python train.py --head_dim=64 --d_mlp=1536 --activation="swiglu" --positions="rope" --qk_norm=true --attn_scale=0.125 --tie_embeddings=false --init_std_o=0.00861 --warmup_steps=99 --dataset="wikipedia_en"
Each number is 128 + 32 x the weight over its row's rms, rounded and kept within 0 to 255. Layers, rows and columns count from 0. The size above them is the row's rms in percent of the matrix's.

# layer 3 MLP gate, 1536x384, rms 0.117, rows 1486-1509, columns 288-383
size [101  96 102 100 103 115  94 103  95  95 100 103  97  97  99 119 101  94  95 101 105  94 105 100]
[[102 119 178 198 183 124 156 139 141  95 161 157  77 175 143 117  92 143 112 103 124 102 111 162  87 133 162 137  68 156 127  76 153 147 147  89  76 128  87 151 114  66  87 192 134 109 108 123 162 159 141 110 134 126 151 143 138 137 123 112 177 167 109  99 130 154 112 129 161 166 134 180 154 158 121 148  74  92  73  61  44 142 104  87 150 118 137 136 134 115 129 109  82  75 134 157]
 [109  95  86 175 143 129  75 186 117 113 207 184 111 139 123  82 109 151 151 112 148 125 108 140 107  86 121 124 160  78  79 144 132 165 123  61 111 121 140 142 166 124 122 100  82  64 139 134 150 160 144 141  82 113 166 111 144 103 135 142 107  24 118 121 162 145 151  93 112  88 132 114  92 100 120 118 158 115 101 125 167 141 120 149 108 154 127  89 105 119 161 174 124 114 131  87]
 [114 111 104 129 146 176  72  76 127 112 154 120  71 145 162 130 165 104 122 104 159 140 136 149 112 122 108 154 142 114 160 151 113 138 164 120 104 151 128 152  83 150 180  80 140 123 171 117 111 186 118 135 138 161 141  74 174  78  88 180 145 152  61 154 122 112 119 116 151 147 123 220 106 102 135 168 102 162 139 137 164 108  82 127 128  74 119 119 144 164 195 125 106 179 134 121]
 [161 111 144 172 141 104 140 154 144 163 114 173 128  69 180 128 145 145 128  97 112 117 116 129 157 150 176  75  85 127 139 142 128 103  80 129 123  76 160 175 158 119 147 174  91 159 146 125 101 125 105 169 113 127 128 155 101 179  93 117 107  97 144 137 136 128 169 170 136  65  76 126  99 182 210 100  70 107 204 174 103 136  75 106 120 108 186 175 158  92 112  81 140  99 116 185]
 [111  82  94 129 158 143  92  81 188 136 142 184 104 149 117 111 127 120 142 172 144 144 104 125 129 113 122 138 170 153 127 189 127 178 149 125 121 105  94 148  94 134 132 153  96  62  81 186  95 142 132 184  69 191 105 127 111  97  98  78 166 133 110 152 168 173 126 146 211 135 147 129 163  66 189 189 138 118 109  90 124  63 127 166 140 150 151 110 120 102 134  82 148 179 159  99]
 [132 126 127  89 119 140 160 136 159  74 140 132 108 104 151 116 154 127  54 129 119 151 136 139 132 144 140 118  98 156 141 162 125  69 124 125 192 119 162 153 193  91 176 114 168 117 169 145  84  58 127 113 105 145 188  47  97 133 178 175 141 172 143  63 174 115 109 143 109 104 116 155 105 147 119 149 136  85 159 195 158 173 126 140  89 164 149 192  71  73 101 127 118  95 114 111]
 [157 127 166 153 174 213 140 156  95 136 134 114 130 124  95 116 154 120 109  90 151 122 141 127 120 127 124  78 116 136 108 100 190 166 107 122 101 130 200 156 131 140  92 154 166  78 142 107 111 135  87 120 135 114 145  71 137 111 134 164  79  89 163 109 177 150 146 172 107 127 141 131 135 116 179 131 132 124 112 112 197 118 125 170 150 121 125 164 129 133 172 147 135  88 125 110]
 [155 144 107 139  98 175 132 135 114 127 162 101 122 126  78 135 128 161 155 118 170 123 160 102 102 141 104  93 131  92 163 114 167 179 101 117  62  72  67  65 158 112 147 116  64 149 144 196 140  80 124  70 120 155 126 106 173 143 118 199 123 154 126 104 119  86 136 131 130  85  78 165  76 157 158  98 133 134 148 143 121  78 158 190 125  98  83 125 105 134  93 166 120 116 155 117]
 [102  45 116 111 150 160 103 123 134 119  88 126 152 149 214  76 119  75 102 130  70 173 149  78 127  97 124  87 150 113 111  69  76 159 140 102  89 167 111 133 142 124 133 139  74 186 154 118 160 107 157 149 110  90 141 110 164 126 159 114 106  97 141 151  82 130 103 127 128 160 138 124 145 123 116 143  65 158 160 104 109 124 106 147 129  92 156 104  99 148 102 138 132 137 204 156]
 [148 137 122 109 187 117 134 118 125 141 132 111 128 179 148 162 151 150 137 135 140 137 175 148 145 126 119 104 134  85 174  85 107 105 152 134 165 129 113 137 136 108 105 142  60 152  67 146 139  74  88  83 159 101 138 120 128 116 108 106 137 107 116 110 142 104 131 151 118 183 124 130 135  79 134 102 145 182 137 160 138 131 152 148 148 107 133 177 101 185 169 128 124 158 175 199]
 [197 113 110 151 116 120 114 105 140  84 145 115  94 143  78  73  88 167 127 100  89 122 158 152 176 112 150  89 164 138 175 177 111 136 158 101 123 154 115 188  98 152 129  84 147 130 132 149 102 115 166 192 150 154 127 122 141 121 118 170 113 124 146 159 113  98 119 148 107 161 136 145 115 173 118 130 130 119 143 103  99  63 102 158  63 179  83  96 120  87 125 122 108 106 159 114]
 [ 98 134 120 165 132 114 148 106 131  88 161 128 128 158  58 118 126 115 162 136  68  97 130 127 120 136 142 137 142  96  84 134 147 118  84  81 105 146 132 122 128 135 164 141 125 100 107 125  95 111 123 150 134  67  96 148 157 152 139 125 149 166 133 130 159  88 124 126  77 116 164  87 147 121 129 128 109  96 108 181 116 153 169 191 137 125 150  89 190 148 212 111 158 133 142 108]
 [154  36 124 137 111 119 152  88 141 113 151 134 210 117 142 149 117 189 133 115 125 108 157 109 132 119 152 127 128 109 178 106 137  99 135 131 123 174  66 157 165 118 170 112 162 143 133  92  59 128 102 170  87 120  99 137 162 134 111 131 106 156  99 121  68 173 143 137 115 102 134 170 150 122 178 111 128  76 163 130 110  88 160 136 117 107 146 113 106  93 137  81 178 151 130 141]
 [128 108 116 146 132 141 152 168 114 136 113  66 111 121 126 103 140 127  77 111  78 140 133 155 135  78 155 114 170 132 106 138 183  80 101 162  95 156 144 185 144 142 137  93 158  81  91 174  68 101  79 127  93 126 128 116 127 158 150 171 139 130 165  61 122  89 128 104 100 157 139  72 159 125 145 111 151 172 108 131 188 117  83 135 142 132 164  76 106  67 153 155 113 146 137 102]
 [126 120 126 181  72 125  74 200 130  94 100  93 120 122  83 105 130 126 153 174  76 173 112 141 130  99 163 135  83  69 103 140 154 100 101  98 121 113 101 165 105 128  96 161  96 133 115 143  93 139 106 142 139 138  85 120 105 135 122  53  99 114 123 115 183 125  76 150 140  99 167 100 107  86  86 167 163 167 178 163 125 100  77 124 125 122  97 142 139 142 106 114 120 191 104 140]
 [138 149 112 190 127 169  85 121 126 100 169 101 128 164 197 101  97 114 104 151  93 163 135  91 134 144 168 118 108 104  93 100 145  98  84 149 180 113 115 152 140 106 120  71 117 131 119 192  86 131 121 108 106 125 140 148 110 161 133 133  96 170 157 107 115  84 104 172  95  73 146 134 190 201 145 121 135 137 156 107  92 119 112  88 107 120 127 191  95 135  86  98 134 152 137 120]
 [153 132 111 158 163 127 154 185 150 151 153 116  88 127 108 123 111 150 191 122 160  92 233 131 136 165  81 114 143 137 116 182  69 124 118 127 188 146 133 130 182 104 142 114 122 103 136 172  99 145 151 147 140  50 120 143 145  78 117 149 102 136 136 134 126 117 145 116 137  94 128 118 114 166 174 114 154 140 112 199 180 155 112 120 173 158 128 111 139 183 123 147 135  78 153 124]
 [125 146  58 131 118 144 211 135 146 163 131 157 156 151 183  93 134 189  71 127 159 130 132 119 150 131  96 169 114 143 146 124 147 109 116  73 110 137 126 118 145  86 120 113  76 148 110 159  96 155 123 157 116 122 146 120 190 140 115 174  72 139 120 184  80 127 122 132 155 139 124  76 160 109 153 133 107 148 162  97 116  97 153 201 141 122  56 178 150 117 162  84 141  97 112  85]
 [ 82  77 142 138  92 112 150 101 137 123 108 103 173 137  71 118 100 126 117 152 158 142 177 148 171 174 118 161 200 155 125 133  74  95  75 130 136  93 136 137  87 180 134 146  89 165 105 136 143 146 106 109 167 131 123 103 139  73 185 110 163 127 151 125  72 135 118 150 119 131 114 209 192 126 118 117  68 147 170  81 104 131 146 154 127 128 159 124  87 142 145 137 125 143 103 136]
 [161 115 126 102 166  75 136 171 131  87 126 127 101 115  83 104 175 139 144 191 133 105 145 131 111 154  75 130 140  91 117 146  84 123 141 103  78 104 122 136 168 109 140 180 119 131  48 125 159 140 156  47  88 124 155 129 133  91 199 100  72 154 122 136 105  68  86 106 160 181 113  87  84  94 151 127 114 120  89 128  53 191  93  86 136  92 143 106 119 170 186 141 116 119 135 125]
 [121 120 113 145 138  89 151  33 111 138 181 152 113  82 118  80 120 106 114 114  87  85 178  85 144 106 126  97 103 110 214 166 103 128 144 116 133 148 127 212 106 224 139 103 156 158 140 160  76 110 105 157  82 101 161 133 118 146 108 154 123 193 160  98 105 123 119 132  74 118 122 164 122 126  77 181 134 136  95 137 122 108 142 114 134 209 174 183  64 148 107 180 140 101 204 127]
 [122 117 109 155 129 153 137 135 123 130  81 104 137  97 151 137 113 160 125  76 105 101 114 118 136 155 177 129 127 123 189 156  93 127 119 150 187  49  97 113 143 102 175 155  86 130 106 128 147  83 107 133 148 110  96 135 125 142 126 116 147 121 126 101 107 116 131 124 157 150 118 110 108 131 141  97  91 114  86  94 163 162 102 109 126 119  95 159 101  99 136 146 136  93 132 134]
 [ 79 148 103 118 101  97 123 139 121  80 100 123 191 111 151 146 107 126 117 105  78 137 121 147 110 130 178 115 141  84 157  79 128 166 136 121 123 140 120  86 157 133 147 196 139 150 121  98  83 138 205 170 201  65 135  72 145  53 151 100 160 100 180 156  65 116 119 162 106  91 155 141 158 123 158 122 122 154 127  93 160 145 141 131 161  95 147 112 128 150  70 151 133 154 110 111]
 [162 120  68 172 163  96 182 148 130 120 120 116 181 124  93 114 133 153 115 108 145 149  96 123 166 142 154  95  80 155 126 108 179  87 151 121 168 116 127 140 172  97 126 127  99 126  77 108 105  94 153 139 162 135 127 182 128 116 102 102  57 151  95 153  48 130 138 141 167 167 155 107 173  94 139 158  68 102 196  88 111 144  89 143 108  77 125 110 147  93 109 147 157 122 143 121]]
# layer 3 MLP up, 1536x384, rms 0.124, rows 1486-1509, columns 288-383
size [103 103 101 106  99 116 100  98  95  94  90 102  98  89 107 109  98  95  92  98 104 102 107  95]
[[145  72 103 170 149 149 138 173 158 165 119 159 140 162  76 160 176 163  66  92 111 139 122 144 116 152 132 110 104 123 121  56 151 171 132 129 122 180  98 188 136  72 165 148 131 126 157 154 168 101 102 132 121 147  93 151 118 169  97  89 167 111  91 137 176 141 153 146 144 215  96 200 165 140 150 185  96 102  47 121 105 165 159  81 126 117 135  93 127 173 166 134  82 120 103  70]
 [114 122 127 183 129 104  80 205 105 140 204 195 106 168 103  97  96 121 133  77 135 135 101 153 130 102 130 111 171  82  93 124 119 135 155  94 112 117 167 158 135 144 105  95 100  95 189 127 172 180 146 109 127  92 177 129 163  84 146 129 156  33 101 139 123  92 131 109 130  74 138 110  90 102 161 128 147 102 121  92 161 155 139 141 115 128 147  96 123  99 177 165 151 113 138  99]
 [114  70 143 130 121 125 153 139 123 124 121 145 120 120  95 111 114 127 155 115  83 129 140 110 109 114 171 166 160 134 146 179 171 154  97  83 112 148 179 120 152 137 157 146 137 171 171 145 126 131 152 120 192  80 115 127 133 118  57 116 104 105 123 125  89 121 129  76  74 152  94 161  20  67 175 158 110 151 103 106 182  86  60 106 118 152 163 164  63 100 185 112 140 165 156  99]
 [ 84 152 112 116 110 192 104 139 105 110 154  62 130 185  81 147 106 101 142 146 143 118 140 130  69  87  92 149 177 121 143 153 158 136 134  67 132 207 129  77 105 106  79  75 117 102 118 161 141 141 125 118 135 132 143 104 116  98 134 109 143 128 138 114 158 128 102 104 180 161 159 109 122  65  65 136 193 125  75  89 133 112 171 138 149 147 111 100  97 139 189 135 106 189 142  63]
 [111 135  78  77 184 125  78 142 136 149 105 111 141 136 139 117 151  88 200  73 116 107 127 154 165 148 110  48 134  95 166 154 118 186 141 181  88 121  80  93 120 137 121 169 100 114  99 108 150 120 100 136 142 201  96 144 140 112  85 152 148 189  70 192 200 217 172 125 154 124 155 162 162  82 121  99 159 158  90  77 139  71 137 150  91 117 112 133 150 155 153 183 162 119 123 158]
 [109  95 128  95  85  94  93 117 130 132  53 114  81 167 152 134 156  99 125  91 123 106 128 109  82 118  87 155 149 138 154 131 158  58 112 130 106  77 142 141 118  90  58 128 116 157 164 110 141  71 143 145 118 135 119 133 145 100 123 153 147  27 109  51 165 128 154 156 177  70  88 126  71 184 114 118 120 115 157 140 143 126 171 159  91 112 101 183 124 118 141 160  69  81 151  87]
 [141 113 142 152 117 177 113 110 135 134 130 133 104 127 178 126 133 164 214  97 128 190 123 114 158 126  82 126 128 155 143  79  94 153 113  70 130 159 122  68 138 124 137  70  66 111 135 113 112 171 160 174  75 172 119 160 156 168 106 179 113 118 151 103 150 155 145 140  67 175 108 154 138 115 127 142 139 117  75 134  81 156 106 138 100 107 111 175  51 192 143 132  78 165 175  85]
 [170 169  87  92 112 164 129 163 117 133 209  81 150 132 100 124 125 137 154 122 174 110 123 154 149 135 105 107 129 103 156 149 131 124  95  89 126 110 115 108 165 105 134 103  45 149 201 174 148 136 124 150 130 187 165 123 145 149 149 183 135 202 147 104 133  81 135  93 178 106 110 157 127 120 150 114  98 129 121 162  97  79 201 145 130 103 119 138  57 142 105 145 100  82 117  70]
 [173 193 166 120 117  92 136  93 122 177 153 127  64  96  53 148 169 162 169 144 191  87 176 177 118 174 153 166 124 131 155 155 192 101 121 123 163  84 175 128 100 152 141 134 156  62 124 143  89 158  75 100 169 161  82 143 110 157  90 142 122 136 141 141 136 143 151 104 108  91 137 137  64 129 144 130 158 102  85 167 113 152 155 151 133 145  79 161 194 100 136 148 115 105  93 106]
 [ 88 150  99 118 129 123 169 107  91  74 165 132 155 115 136 115 166 178 121 106 102 138  99 146 134  76 114 147 142  93  87 124  81  93 166 147 129 130  75 154  99 164  74 177 120 133 131 119  96  88  93 125 164  66  95  96 198  83 126 129 155 152 136 159 140 152 160 166 118 134 157  77 111 106 120 127  58 118 102 106  45 105  88 179 166 143 151 128 100 157 121 144 117 146  95 207]
 [167 158 114 163  96 141 106 101 136  96 149 103  92 136  86 107 107 139 158 115  72 137 117 197 220  99 142 132 171 124 148 158  74 126 115  93 136 186 116 188 109 188 111  96 177 152 143 141  90 102 160 192 154 166 150  84 120 135  99 162  99 129 145 147 138 114 133 121 126 158 106 193 125 149 126 137  95 112 132  84  85 107 110 123  81 215  82 117 135  98 124 127 120 153 115  86]
 [149 105 103 141 198  90 124 142 158 138 137 176  73 155 107 159 112 129 130 128 154 103 168  74 117 198 125 125  99 113 156 139 147  90 108 120  96 120 109  92 128 114  77 130 122  98 142 132 124 134  94 145  89 105 156 142 162 182 135  89 121 110 108 130 147 175 109  98  87 169  77  79 140 143 113 151 114  91 107 120  44  61 169 138 116 109 102 156 121  72 197 160 130 124 155 122]
 [172  89 140 175 123 133 143  82 151 155 141 139 184 144 116  90 104 166 130 119 110 103 161 128 143 109 116 120 125 145 137  97  75 136 102 150 123 149  93 188 119 114 166  88 208 158 105 116 106 105 126 182 127 141  70 121 128 126 112 140 105 155 116 125  65 160 105 153 121  87 113 116 125 111 222 141 108  94 133 104 122  95 143 102 170 101 141  61  79  74 139  67 125 125  65 177]
 [107 143  71 132 105  79 111 109 118 160  97 151 148 144 110 144  88 107 140 176 119 159 190 120 112 133 108  93 141 160 111 134 109 152 148 184 114 129 118 134 127  60 129  91 102  53 122 176 136 166 171 136 153 174 147 186 166 119  85 126 107 126 122 160 185 154 144 103 129 116 161 227 206 155 135 131  93 125 113 161  91  81 135 175 143 109 105 124  96 176 162 160 102 100 126 161]
 [ 96 128 125  69 150 148 191 202 142 108 111 135 172  67 135 152  95 203 123  72  97 126 131  98 140  99 155 156 162 109 192 125 146 155 127  61  83  95 125 108 141 152 124 212 150 163 147 126 172 170 167 145 134 159 146 102 161 178 119 129 108 147 118 125  89  95 111 126 203 115 117 153 109 131 163 118  56  96 132 100 138 160 107 152 124 118 110  96 141 152 150 143  57 148 151 143]
 [110 125 145 138  80 167 146 138  44 121  70 150 111 198 147 161 185 104 142 162 139 142 184  91 136 112 142  86 149 159 154 121 149  78 115 138 142 125 149 126 149  90 117  79 179 145 131 171 106  98 122  94 132 173 133 190  75 127 164 176  79 122 121 104 109 129  90 132  81 101 138 141 103 135 175  90 145 121 166 156 179  93 147 172 100  81 139 167 154 169 154 126 134 171 139  70]
 [ 81 137  82 102 123 130 161 156 149  87 138  91 176 100 133 137 106  83  65 114 160 141 135 159 151 167 121 127 118 163 143  96 124 107 149 121  85 122 128 184  79 186 155 113  88 131 144 136 157 120 135 158  93 190 163 115 133 203  91 117 163 143 153 144 153 132 122  89  93 127 130 154 167  67 117 158 142 103  85  40  87  93 124 163 114 128 144 164  78 126 112 184  78 186 148 156]
 [172 111  92  67 126 110  86 113 109 101 142 155  69 120 146 108 144  93 175 120 124  99 137 125 172  92 172 132 164 176 112 132 158 120 129 104  75 144 111 176 193 149 137  87 182 173 187 144  90 133  57 120  59 135 174 132 142 145  86 158  86 174  93 112 105 134 183 160  92 154  67 149  43 111 157 111 135 153 126 129 188 100 132  89 117 148 106 170 120 152 150 143 164  70 121 144]
 [141 148 166 163 127 177 128 125 116 110 126  83 149 103 130 108 139 183 100 138 118 139  93  67 164 134 110 158 158 134 109 150 102 153 131 162 113 153 112  88 142 182 112 147 128  44 128  59 111  84 157 109  75 149 140 146  86 138 126  83  64 139 135 115 112  99 200  92 102  97 206  76 154 180 132 175 129 138 175  85 132 172 135 174 122 168 156 109 183  37 188 163 130 188  93 127]
 [178 124 147 184 128  65 126 129 159 123 153 168  81  92 114 146  92 135 152 130 138 132 111 150 100 143 127 179 132  82 104 164  96 134 175 115 163  97  70  98 125 152 141 138 129 145 109 152 161 146  87 184 126 131 164 106 128 118 194 130 125 177 105 124 100 119 104 111 221 233 126  83 142 158 134 129  77 179 101 165 104 159 161 106 116 106 140 111 140 200 144 117 121 159 101 113]
 [123 106 143 137 137  82 141  48  91 114 172 135 102 104 126  99 139  99 111 144  72  97 180  86 153 128 130 145 117 100 173 131 108 158 135 159  98 122 131 181  89 205 134  93 156 144 137 181  92 121 125 137  99  97 132 144 131 114  71 136 126 166 164 134 132 128 136 131 106 114 127 129 150 156 110 171 146 148  86 161 112 105 146 141 129 183 154 199  73 135  92 172 136  99 195 130]
 [136 121 124 118 158 146 119 127 173  97 187 128 152 107  98 143 143  93 114 152 158 174 163 135 132 118  56 130 151 175 120  49 174 109 163 111 130 152 174 140 102 114  84 144 156 127 142 101 127 152 141 121 116 109 160 150 186 137  79 139  99  99 125 135 117 121 164 171  64 140 117 145 129  97  77 199 111 142 125 144 109 128 105 189 129 122 181 104 170 113 183 121  75 108  79 126]
 [ 72 151 129 174  77 125 119 180 255 102 109 127 135  99 205 146  90 185 190 105 134 227  88 123 117 112 171 144 200  94  63 112 123 104  98 170 164 131 129  78 180 145 140 132 153 116  80 110  98 135 108 126 173 122 150  83 150 111 125 149 163 140 128 134 111 139 101  99 104 110 125  98 104 150 165 127  89 177 169 177  82 175 164 118 119 103 157 146 148 158 145 128 175 153 147 142]
 [141 136  94 146 140 134 140 123 136 150 131  99 174 164 121 131 132 110  99 149 176 129  80 130 162 108 135 108  81 103 136 142 133  67 151 148 153 120 122 102 163  86 103 152 170 135  91  78 107 107 152 132 171 129 154 175 127 121 135  98 107 161  83 167  50 164 167  98 193 125 139  97 160 122 115 161  89  77 179  85  93 170  96 101 124 132 153 132 140  98 119 143 166  74 146 145]]
# layer 3 MLP down (transposed), 1536x384, rms 0.113, rows 1486-1509, columns 288-383
size [ 98 102 103 104 103 111  95 107 101  94  94 100 102  91 107 109  98  94  96 106 103 103 105 101]
[[100 121 117  99 119 141 168  81 100 140 124  96 112  89 134 156 166 138 103 112 164 143 113 137 194 177 135 128 144 134 172 145  71 127 107  65 158  84 154  98 115 205 118 119  96 152  89 112  89  97 123 136 173 112 130 150  78 109 107 142  70 172 156 127 155 123 111 109  79  59 156 119 128 127 154 131 141 156 125 161 149 115 127 104 129 113 109 119 114 135 113 173 182 166 187 198]
 [151 128 130  37  88 109 214 126  80 128 105 135 104 129 165 134  97  65 100 189  95 129 172 126 151 141 118 170  71 138 145 127  93 140 149 133 135 118 133  95  98 122 112 119 193 100 117 128 128 118 160 112 153  91 139 155 164 112 114 123 161 174 123  97 120 127 119 165 108 135 144 112 170  98 115 170  93 112 123 115 134 151 128 149 195 132 123 156 119 137 145  91 142 106 183 141]
 [164  68 112 118  84 122  89  84 143  84 112 111 128 115 117 131 188 115 131 157 120 102  74 126 129 116 104 128  53 109 115 101  84 151 164 173 143 137 104 146 109 105 148 120 148 137 103  57  90 141  58  98 105  93 134 131 152  90 123 133  68 141 129  78 192  96 135 117  77 126 110  77 104 134 135 162 143 142 121  97 144 175 203 156 115 172  81  74 122 135 139 120 163  68 103 114]
 [151 142  91 139 125 162 151 105 167 110  69  90 123 103 116  51 162  90 165 117 152 138 130 193 174 127 130 122  82  87 103 132 140 121 133  69 146  83 143 150 165 145 135 137  71 148 161  75 116 123  90 201  97 111 138  93 147 184  89 138 148 151 170 110 143 112 109 156 111  83 118 110  88 155  93 147 164 101 187 123 122  62  98 121 149 133 117 116 131 134 127 170 131  93 144 147]
 [162 177 110 127 112 169 168 119 127 132 141 200  91 142 130 134 100 103  82 165 149 182 147 127  84 101 166 206 117 149 143  66  70  69 118 151 184 103 121 188 112 123 150 111 171  38 103 191 105 116 120 122  43 120 146 125 145 123 154 158 110 102 137  85 141 127  76 123 181 161 113 133  63 135 122 162 206  93 136 147 122 113 106  96 164 133 126 112 120  91 110  94  69 172 161 131]
 [151 103 124 135 112 120 176 113 130 144 110 103 136 144 133 115 155 133 108  81  62 132 120 105 112  97 228  88 141 147 135  82 144  76 125  67 146  93  86 106 136 115 119  98 125 162 144 185  88 122 137 158 126 120 113 164 160 140 179 197  82 151 153 148  50 180 125 139 149 102 118 181 201 164 133 128  76 110  83 201 113 133 106 175 150 152 116 136 106 117  92 122 116 234 100 148]
 [142 125 140 137 170 108 175 118 127 156 163 118 155 132 120 146 113 125  74 184 115  88 153 167  81 153 149  90 139 108  93 171 117 107 128 172 115 104 115 163 105 132 132 152 192 170 140  86 133 130 154  80 196  88 137  59 127  69 114 101  93 123 121 136 155  78 145 121 162 132 151 128 114 128 141  65  98 135 193 117 153  91 171  94 130 113 117 106 157 101 127 132 123 157 101 135]
 [149 102 148 154 128  92 144 178  83 156 154 141  94 167 174 133 189 119 128  88 127 168 138 138 143 121  90 174 139 146  80 121 128  84 162 239  97  98 124  89 171 111  90 132 193  88 142 135  85 158 157 134 163 142 150  93  28 106 132 173  93 102 132 123 114 112 117 124 104 128 164 135  94 110 143 179 172 161 149 161 108 165 164 159 157  92  39 123 138 109 131  84 118 159 144 177]
 [129  94 140 111 151 123 109  93 108 112  86  97 136 137 153 155 148  77 175 113  82 109 205  87 133  87 148 105 179 114 105  89 127 101 135  50 162 138 105 154 158 101 103 132 158 119 152  90  75 142 101 141 108 152 107  87 179 129 175 132 120 104 165 156  98 114  16 149 144 121 142 132 187 123 148 136  79 103 119 129  78 132 153  87 104 148 136 164  79 146  93 145 135  54 153 102]
 [150 129 122 108  84 141  83 146 179 190 132 143 132 145 125 131  84 123 147 162 127 128 128 106  98 140 163 138  95 132 128 118 175 156  60 163 142 109 169  94 168  91 178 142 181  77 115 111 123 177 165 136  54 143 106  87 116 137 158 154 113 154 113 111 135 161  82 139 113  85 107 103 165 146 136 135 147 162 125 109 205 131 213 113  81 144 123 128 133 119 133 110 121 104 111  21]
 [ 87 149 118 160  96 104 131 152 134 172  97 174 121  95 169 164 160 125 128 135 115 153 166 181 128 106 164 131 110 128 119 117  70 132 117 248 131 161 172  99 153  42 138 150  75 134 127 131 129 140 130  94  78 144 166 131 157  66 108 173 125 172  62 153 145 104 125 169 127 143 107  32  77 134  71 154 123 135  95 154 186 172 134  73 100 111 174 176 114 132 130 126  98 104 110 105]
 [102  99 152 116 108 164  66 109 138  99 143 101 160 101 173 134 149 125 143  93 140 104  84 160 190 109 165 190 177 140 172 121  97 154 151   0 148 149 202 120 153 150 111 133 128 118 154 123 159 183 161 102 100 123  66 137 106 146 131 177  96 116 132 122 121 118 118 136 154  81  76 114 126 170 146 163 142 129  70 123 147 108  66 109 134 143 129  92  48 102 119 111 149 112 100 178]
 [112 221  95  82 148 135  70 146 118 153  99 169  97 135 148 105 149  90 150  78 119 134  92  93 167 178 201  84 121 135 134 132 140 161  87 218 150 135 154 144 119 154 146 168 110 110 180 144 168 125 156 102  72 139 170 150  73 178 139 128 169 105 178 128 182 133  99 115 134 110 153 110 116 107 124 123 157 173  99  47 173 142 120 122 112 144 127 167 171 138 126 186 109  53 106  92]
 [149  87 133 124 109 143 162 166 168  91 126  87  93  91 153 143 126 167 145 133  66  95 113 143 154 127 127 186 122  44 144 120 129 134  99   0 159 103 105  63 133 143 177 158 191 193 140 111 139 105  96 141 119 113 172 113  89 109 151 136 170 182 130 152  80 127 144 113 117 137 112 128  99 146 174 129 105 148 105 142 139 150 111  92 122 159 103 144 178 169 118  80 162 173 100 121]
 [173 116 176 158 134 133  58  70 102 111 123 106 130 141  80 125 142 112  75 136 104 147 160 110 116 130 136  72 154 129 155 170 101 105  99 158 150 145 178 102 146 111  76 154  84  71 165 150  93  68 177 114 142 114 131 149 122 117 103 158 132 148 109 164 162 118 174 122 107 159 188  94 138 157 141 161 141 127 197 205 108 143 124  76 169  96 153 181 158 121  83 152 134 133  75  70]
 [214  67 120 197  99 110  87 146  96 104 140 121 134 104 174 165 160 150 122 137  93 179 157 135  99  93 173 101  99 152 123  23 110 109 113 230 156  84 118  73 150 156 139 148  80 179 155 200 115 130  91 132 144 178 100  78 152 161 109 105 124 180 129 130  90 125 157  99 183 125 142 113 165 169 107 147 126 122 172 185 113 134  67 134 160 141 127 150 120 109  97 116 146 186 123 176]
 [115 104 185 163 181 135 150 156 191 154  95 140  46 153 170 121 137 190 189 102 151 156 188  87  98  91 142 139 100 156 118 120 147  96 115 132 177 167 102 102 166 133 121 140 114 141 105 132 139 188 130 118  96  68  98 179 143  69 181 101 115 117 126 150 144 142 130 144 132  99 114 104 136 183 152 126 220 136 142 222 176 149 131 151 176 149 105  82  98 162 157  44 156 111 110 130]
 [ 67 111 128 165  68 170 184 123 192 131 151  53 212 135  91 141 166 116  86  85 118 145 138 176 160 194  74 112  87  90 139 125 138 147  55 116 133 103 123  78 107 163 122 170  80 157  96 149 126 168 175  80 155 116  96 115 115 112 129  92 152 117 149 143 164 130 105 123 150 143 188  95 195 127 157 141 141  94 134 182  82 130 157 126 128 145 117 124 134 146 165 109  92 161 114  77]
 [112 105  91 117 104  59 103 130  89  88 131 143 140 162 144 152  95  96 145 130 135 131 129 119  92 105 126  73 105 153  69 112 127 140 102 154 146 118 120 169 108 128 140  90 157 155 162 190  63 156 106 152 127 124 152 117 131 128  92 123 140 133 105 159 109 100  33 156 156 140 127 146  88  99  70 156 106 162  71 145  88  98 109 128  89  66 113  98  87 167  90 111 113  78 141 154]
 [ 82  90 118  85  78 168 152 115  40 126  81  78 124 159 160 141 125 167 124 126 136 114 134 164 179 136 100  77 135 151 129  55 113 153 130 115  48 152 176 177  85 160 115 146  96  75 130 108  73 171 160  91 125 109 105 131 153 155 125 139 141 108 107 111 190 108 140 123  62  85 124 101 161  95 124 117 113 103  63  91 116  77  94 137 144 116  79 125 144 134 107 131 128  65 172 131]
 [157 137 171 118  83 109 139 157  90 141 117 113  99 156 123 130 154 137  52 162 137 129  75 169 136 156 128 152 140 118 121 165 100 164 123 164 134 120 100 101 154  89  84 168 137 170 143  60 168 179 142 101  96 130  66  84 116 167  83 111  90  62  85 121 162 141 111  99 154 145 124 130 158 134 135 178 161 159 116  77 153 126 169  77 133  81 135  75 140 145 147 135 111 157 138 125]
 [119 147 114 149 129 147 158 115 127 122 104 140 117 103 126 102 118  75 156 117 123  81  75 111 103 111 190  94 129  98  85 175 105 187 108   0  96 112 139 139 190 145 149 138 113  74 126 149 110  93 107 122 151 149 103 154  68 126 176 104 137 169 142 117 147 122 108  86 186 130 116 133  91 119 144 104 214 108 163 137 191 137 139  99 146 106  99  98  97 140  56 127 139 158 144 123]
 [169 144 161 122 119 131 112 122  78 128 174 159  90 170 121 125 113  91  79 137 141  90  80 106 138 143 110 112 114 161 173 134 133 120 124  80  92 155 131 140 119 152 129 121 144 103 177 114  57 102 117  89  71 140 105 143 108 152 120  98 103  89  98  87 108 118 160 128 155 117 146 133 137  74 143  89 168 102 100 116 113 142 151 100 139 116  92 142  88 176 131 104 106 104  91 131]
 [117 123 139 108 120 141  98 106 118 159 121 169 130 138 141 116 153  63 153  82  90 123 161 150  81 119 138 192  86  82 116 105 160 106  95 241 142 169 145 112 106 142 160 114 144 139 196 116 124 175 108 113 146 142  90  89 154 176 136 147 120 138 150 103 126 121  83  86 108 124  89  88  98 110 133 136 155 160 150 153 171 111 103 149 138 121 148 149 141 136 212 115 136 158 145  66]]